Weights of a small GPT-style language model, trained from scratch on English Wikipedia: untied embeddings.
Each number is 128 + 24 x the weight over its row's rms, rounded and kept within 0 to 255. Layers, rows and columns count from 0. Numbers have three digits each. The size before them is the row's rms in percent of the matrix's.

# layer 11 MLP up, 448x224, rms 0.17, rows 323-360, columns 56-111
101:114119124123142133138112164141172122127108127180166130110078132140102139102157161120163127149154117133132086149113129116146133120154109138094140155139156107141085178175
094:130059135154130148100137106112133138142091148158109165111137127114095098096143139111111113137125100109173093100115150126141121154161119113122111125099119157094134179139
076:114094137125118135138156188136133139089102120093149124180130130162139125073159117114149125123122099155133120142133143122143099129086127166143151175137091133169122169143
100:136168153151129113161118138101114109112157177149145197151115093133073138113079099093151118113161130153159113117161162151165127109130138116072122121116147100132111123144
106:129114160094124138093114120129132149133151051118132148147131115113121136095154156126157170118108122087113123160144147089129131170129113109123118086123124088099113143129
099:142130127101136108118128160146129109118197108134140131172116115095104126144155157073133085131129131112163122129138116162119131113107095109114130133106116093125109110110
088:119186118080136134132162157110124139120116144139187101134100146104173145123139162144140091118141149115117127145096149072130146125091114158146105144142093133131155168105
101:118105111116144070131150133109082153091129147140157118166158134133198106131122104115085140163100127092140093195135150083123146129140108117128110132092101119115116123167
104:168152122138095094166120132153084123119148151153160148084185076128151133115120110137138164158110149111180123179121077142106089147130117109145138187128171131121140140153
077:186127143105138123112169118099157118181143084140094161125137112121144112152136166128146144153139140142115114108112155129111145088131155135159123093120153144099128157075
102:119108122099145152104167112117092141117116157105131097155133137150104127126135119156156151163108100157178139093151146104130177136126148150129089159157124112127128139118
105:150121164117118118077161116172112131132145107091122110132133156141124132118127132166165132120144129117128155144188145124125136068106136151126123140119111116139139174095
106:126118095152136147133110169123071133122098078114101122120105185127108090150103114175104145128111115122110173143060173113127087168118129120114178117142146132126089129115
120:110101134126087153134154102134167098101128178102090091137155120167160129112133118102129121162096118106149158113147110146105113162130134099124089111099112131124105121123
091:154102114134102104133161127092097139071158108137085117186135126096077096185114096122146065136136136152115160139117103095123145145123135110153156109129138127136106078100
116:100176103099169131131132127151128153119164119109120097190124111115158118144109159157115177135147151114121122163114128108081157108103107185135148100137105114119099149120
106:134139137113098117134118094119105113123157078114132153201139152132146163078124084169161155082096139195102102130137151107169130173098136110114154069139128148112100138130
103:158126144171121121089101083138107134093070108178114138108133079113110156105117120104133095115097116112097141181083068177171091122108143164164147142157138137109105099124
094:103135135119145131124143139135131122085146104109163086084103102118124135136115096139158113157124082138133173140159118141146124110151150152165117093166119137124127110113
112:084129115127095140153091145160132143078124132139108160115114132080125153156124142108110146145137147129139083086110100118143071160123131126131144101184119110128108152145
104:157086104148133113131090129132086130101092128136126123107137098126092176140132117161152138123126112162155135100115091152148140087096131108112132138091119152139143129148
037:158108082146092171160100168135178147149150150108122119116072133118091152109147077145123059152168136156169150137136171098137113130131145187172118130137176133139117124121
111:110103136136129127087167107122072132118117158143110123092150115154101095152131173143095132145132122164128137137100087136159154145165136135123114098100164105113144093111
102:137120086154135114120113143129139169137111137119161149136147101192140147165092125139121119150123106153114119141079078136173130126137144112122137150118132110152151143108
106:144118138062119179130134153114105142144131109137185155103128113118143144094121094180165128087109121097093124127138097147118146109105119092167169147112120109109149100136
099:171143122066114113147139121082122142100151134097186118087123112112098125155141092177103167139159133153138149155108144118127142106094083136127149127117150143144091126158
122:159152126120107158152109128131112120115140065120127115137131170165114137143134149148154122134139153165136103110121126146124143158135117119143128186113146143089117136176
107:140125120125137136121158124147106127134127117138122162121168153131125131101112104128151123139138113073140129077155091150125130097123119085119130146137097152107160146132
093:128107105123115063118098118120157163139132134086068129144098139137137107145090099133160147161150121122115105115112147135145125130087148110163146146110131144133097136118
089:131119101128160153133155114163131151111167136099133146118088126130115125166163133144156118158106099170144128091154117162099141123126121091125177130133140154097097113091
103:133151131136129137177131186145124144114106116140133142173102104134141195126116119162127144132111127127126144133118117139152144124070102138146120124110137145083121150166
082:096167128152148114109160118121114121137114128138155144125145110129143144153127098124122112110102109143090126158122108114115120132147142115144113112148174095133106122116
087:112139163144109143103133101094155128137156143137120122161147105076093103121087141097123147110138155111128115114089151105133150139123148163138127156125120163093173098099
106:161142092144167117153147113149104161129082128194118143129186156141134124154127103117119149135130124150133093139098109167118112150179096134106104118141095081129088142129
126:097138137143144113104123130159121179122098128133121108110105147081126105134129132127136123106135078127075114132169153053136166136141160125118116120147115138131137120122
104:091114193105124139087129140124131106091155118102168124149161146157158124149168137094149091146148132099100108112131101136123105116106099086117113113145121124158161108150
110:179147125113160104104130134170129093131097106103125107152120183124090167119131096150074134123104128152103107178113158141116144189106138089094141151072122134131156128105
095:114159167122111131119155150136149083132138109116178143111134152083082118124131138123130096150140130115078123110103134124123101158138135169143148112150096139091137145116
# layer 11 MLP down (transposed), 448x224, rms 0.245, rows 323-360, columns 56-111
102:157103102098112112109105148123138113115146133147140135119095108109090117144153170113114154108105136155144146136146103122126162127086137117143088124140130154131105125164
106:139127149176177089124160117130126104120119170109090136130160118150121096157105164115106131155153172142128161140078127154171142095117124110171113111127126133135113107117
074:164130154175132107153122125097150143113133118178104126122114137084087151150113121177150124143148139129124117148099132134178127151110153068152074108107145152078147139107
105:124152062122082079111101110129134158156119116104145066132112158119141121093140099101137126131107094157122127108136110148061082117158133187135138119104116077157149170143
097:092129192140108142149160151124103124114160069093108174144094117133118122171137114122108144136130135155068093147117150134146138070138110127104125066092152125130087123107
099:163104147136120133132137152194087141102109138187122174146096167144114126113122116079076104136181107107149113085141158125165141093064136147109158123138087092144136151111
085:145094097116121138119103133167100098137148193125137101093129078139141149101146130137123173100121121114114145131135085155125156156132129155139126127116104112092107117115
108:150140152071124099220121108135105110153149151130137123139107140138087122122139127119117108162091111114162113160144138127161128104095103110102145082156096142175098114153
103:104089100169129067091128114106116124146149088113125142095156134136124136104107104076154142101124106153162111125102097152099139130112168139167161170142137104101107133156
074:133165074128123158144113116146121118108122121147146095142155103148095122096151100165110105116073145115130157173145110122099107120094105105126122156114086117145135133156
102:078109128105135152091109156116092126109097161133121118132170118145185176107144084155115104116106140100112136136103143114137175125168148116106090156122142136093094122149
107:123105136127140094133135109169102130130160138127138113084130111156140166176144103139129150088133156162137147126137142119110125080130130156087159104127086115177139154152
108:104138087159161140107121100086112163166177107176132115149155153151143116147110139136133114148136099142137144134112122111099111133130108169132180112147110091126155133151
110:142117149137106131151104141124176102111129101143141103148117088186160209114108113142119099120095110124119117129111110122128097130123125125119117124125157111203129138140
078:113144162131126103161103161134145141137136162102133105094133099132175097087157150153130144140130073076138097150105151117108089120126125141114120139128163123163112151121
119:079159174146161148113130155139113081151133132107128140135112116130109106143138144116160172091132130126139125139151134081113102148147135155123138130147121120145088150075
101:124154100113106149112135125122139131092139125102137148133135124099121134106121149148135148139119087073148156143139106103105114126136093114166185139140122134164176096185
106:100108156135134121111115185145123109140124155121117119179125099149121135151109114167139095144166104096087139136145101150144116130106071155121179131123175139109142119110
093:137132148145120140155140126150141153092144126161147125134121094101138126163141133117178137153120112103147130101099136104116153151108155132169165103120136140046166112115
115:127132122110084110144148129108134146114087121098138106082161112090118127123091108160112096151111096140113115110120078121129172102133110097127157125142125102145151149199
107:151135124141136136096137151115122112139153097158098136115125130147137113128101108185138082142154105093102149160109120131112125113137118156102147104100180120123112110145
042:128134108163132099181112117165116129131141129145089122097078112084150084118138098128162101145122104081135140115136154139108160112135130131160136142130099118134154121157
108:125133101121115135127154106128115154155123169140111154110157111132140129137120144094104116115133137164128104067127096094165153103129163117159103158126069137110100098114
108:129114070130068152130157135170133114127113188110131096112133156123066113115152137148128095063107164151088112125158128112131158130158103155110133112126127177126119147140
099:103138097138153142171158143134138095098121108135130121162170093146115150137146142118143151092126109118092131129137104099143125130112091115105181119143123122213142116136
103:137139129168145082116091147170131080110149143107160111145159146150147109162138165151124141129161132131149091124130134085142126122115133151133166169131133183144133125130
112:140111192122106128133109132078103087093130126143134091129185136103122117125134126129104139098102171117123097104158151181150133163102167119127152151146138092156128118159
104:150108098152127163117124147125179127134094163174133158117115138136154144129161149110114136188131151136140132100128136100119158125104146115141118159127170128062151104121
095:149137084141095100122118115128129141140092150089124094130107145105122141151134124139123105147134140098108177124139117118134127117129111158144108119083136131120104146165
077:120137171103133150108165115123138128125130114140123127110164132123124164156080105117119120100097129129089170089115098108149162099132142114135127095133131093140126113135
103:154136126123162132118088161193099123127144134086134116142123148087135110148129169150158117131172071148072139150095117133137179134057096131138146122124176152117092161132
084:104139101142125120102121144114124146092142123111139177118126131116150090127141120090106124115137128135150093132141097115111093115108142160160117173154122149142122114114
080:089154119129160124111148125171136140150135126087143111136137116158151151095158111133149165106169114169112143134139115120121121107104122170113127125115098176135134164092
106:122075158128145147138112147156114125145078159134124089110135059151097119107122105124139122109132120119165127166127160100152151152076136146118152169069128131088132113124
120:130099131136146095124138112136102126127140142118108142131134172076141142147153123153150152142143136132138137180133127127173113118124142088116095093140087117198144149119
107:123162178159150194122144102125119152101142157168118156147117131116109151098114125137145099088121083146111128163116159107137110138112143094124128101149158154093108118151
114:126149151158151113120142135138097115156161082148121120118150169150107123161131084155156104089138112123120125163154129149113131159094147124132105076139086135125128155126
101:135150158147143149137129112136112125089152093165158142148197117158113129109156152094159120096102151154199088112105090130121074088099131119123125135094124120130127088132
# layer 11 MLP gate, 448x224, rms 0.174, rows 324-361, columns 56-111
109:133145144124131125077166125097112076113152129128125171093127129136136140098141160085144131081117137139098119156155145076120122120097127088088152123184109157144124175110
065:109097131144137138127130179095143090154092169097127117122120142167166098096114116157127081125150133092152161153104096157095148129107096135125144139121078105096103127163
108:150162104104093099098148079122148071156161130108184130178133135132141099163146127151163113157108174137159107143111133091114125120168116080110145120115162113078142163093
092:134128120139141135160106133138177122106118128100126066134116137139100113115153163127147108143128150114107105131109084155118161107080166137115141122139146151101107176159
094:092146099146138128121118132162098166145086077160140148144118116144136125095124144096134141118174091114115139107121157147136114131125127122114103137145110113132150174119
081:117137131126130153126109151125117140145174084110074115136135133156124117157150190104173116114176142123161149141125126112141166136139116121134109113143153110074093160167
105:142160096141149086117155154130165104122121083148129128106093175106132125153122104131124122120167153121078147141091106116135136135145118128137124116146151121127110116133
105:125159129101136153161142097167129113157170156118121154073131107117109128098155202129126106122149126097092116106122114106146104117133135111143108155169090086175112151119
071:099111134125119147167140149159119169118128135136141127162124096123136097128124157138112143130118102141104144137098128118161139094144111141128095103136028154175095106120
105:083114170117098141106091128123106117165146155091129122118109123139170106152132119124131172087117120151150105106149069099105117150104108149117106148135152097144130100140
097:124137170161129107175145153136124136122121111151111098140127104125170077111131168082121084080127132120109139099108133094121113161119089121123140120111155153132148169134
103:107114099119163136111096121098145108145133113102135104156132142149130119135085146122094182113138089171112093149138102135124145101150143114128127105087153135113115134113
111:103139148110130128118146104142132144123136054141143146136122114095166121130118100108084075115127145089112099136124112122124139157119150113124130131123124102131154129150
084:113140094167101138158137156162163118110138153101125096138137120084188153116132127143097131137177106123138148107096130117141127159135137125113172145144073119127157117080
128:119118140122165092144099076128102120138108115122155127172121145138089096122119160160134136147100105148161130171113168111143115140132156116150137119152099103145143138074
104:171074139132106107114115116162062077118149091146123130130154116118153096136146145107175123175085132141173135103072124120120162124139115148101143129123154139130133126182
098:133137140133111155123129092126120122130117117106150136095166133098157152162118110108094105129078114139118151091111102113147121101093187101130083108119143108151090135122
095:082148110108164118107089122121135120116134108156104160154130148101162111141114117160137176129121094111115108119111114120155170096145089122147174129161106117120127130129
113:156141123108082130151161158148150160179118111097119094155126143090128149104096149124098116137135152159149178133159114093116126110151124091109126105139109121119137113138
108:115138152168115130137111084125129126121148135091142155143136122147140133145151096109162169119146093095098141146117156138152101173138141086074119083130141116146082089136
037:113161107119102131113102152159125116115122121105076129117103135147116136078137097137151072114103147150125150113145131142146113083115102153146141156101176128158113113111
111:101159109108142127132131111123090139128192116101142157079153150134149114120107123125122126124123122121116125156133083109155139121186103117159132123153104122131186149097
109:134137151061138126161088136157124109117133097081147143111123125122119145116111153132101135136094154146128147123100144129130182138162138147127078161097147134131150186150
100:108159143125179121122147125103145121139143133119146116142156120155178134111104109145102147163096132133130138118102191108144115145161151162142117165121118161124118113099
102:137113151115136081115101152126113127114128095160147120121096097135137096117140110161138097081157158120167135162131135161142128133123136149119120128146130151109142119138
120:180126129116188153104101087128093124098132135138141134094114109111091140105090140108110143089161181124107140087117111123121111137166154118136136108116122137143111132115
101:130159123178113174118109117085098121099136135139125136114109162128125126119149142177131102111124145104107121159121095138133086100122106130091104075098126144138112099137
093:168141087155136105139140133111111134112111101121112154110126087137147156107100106155107156129119111123160092098118097104116121104109108119145129131164097161149141079096
083:104133127126124158107110157222135138137114146134117079081112160122161157143123113137127122182131126093132076096133098145134124096123126129141106125124157127131129177130
104:119091082140152175103141134158092088125139116172146108111073141092115122189120150127150135100124104112127161117163114117101117136096093149155158131081140135167161116153
079:137083085143132153187121112120140118130130102147150138143108127170122117090072121102152137093131111122154134121092164127131160161173138103128136158122133177108148117111
084:103130136116129147109118133163182133125164165121093103125132148105183130146118131128156117150153134123088126125178098111123144102096138141144176117163103169123126178092
108:138135139129158135104105110140114106134110109170123145122141140156162135133146149096170127111120104150166109135125128076120135202177159133132143165118131119106147135138
117:133145113129121120141118153144098094117157119171188129104113158156125144136086164133133119122149117127138116122137125125111133153118115145157136102133135133157112141085
101:099092161082098138133136093115125070099146097141115120134123122145146132140140126113143149159144098089093119128139141128157089172145116090190134148135144139144134088158
117:127108137115125119153119116114120124133106136172116156145112161120156142155197141134126139126119111156146159134126092128103133095139150148152094134107136127135084121134
094:104116124156145119116171112078125095123120127122123130152101104152102156115118117118142125099130150155115102110111122161081069171085140147130124105104121123136129111112
101:122081116117111079152117168114085143158112172129095083113160110115133147138139131171152142128114118092103168132131145124128112146135132125158142118130146060154108150104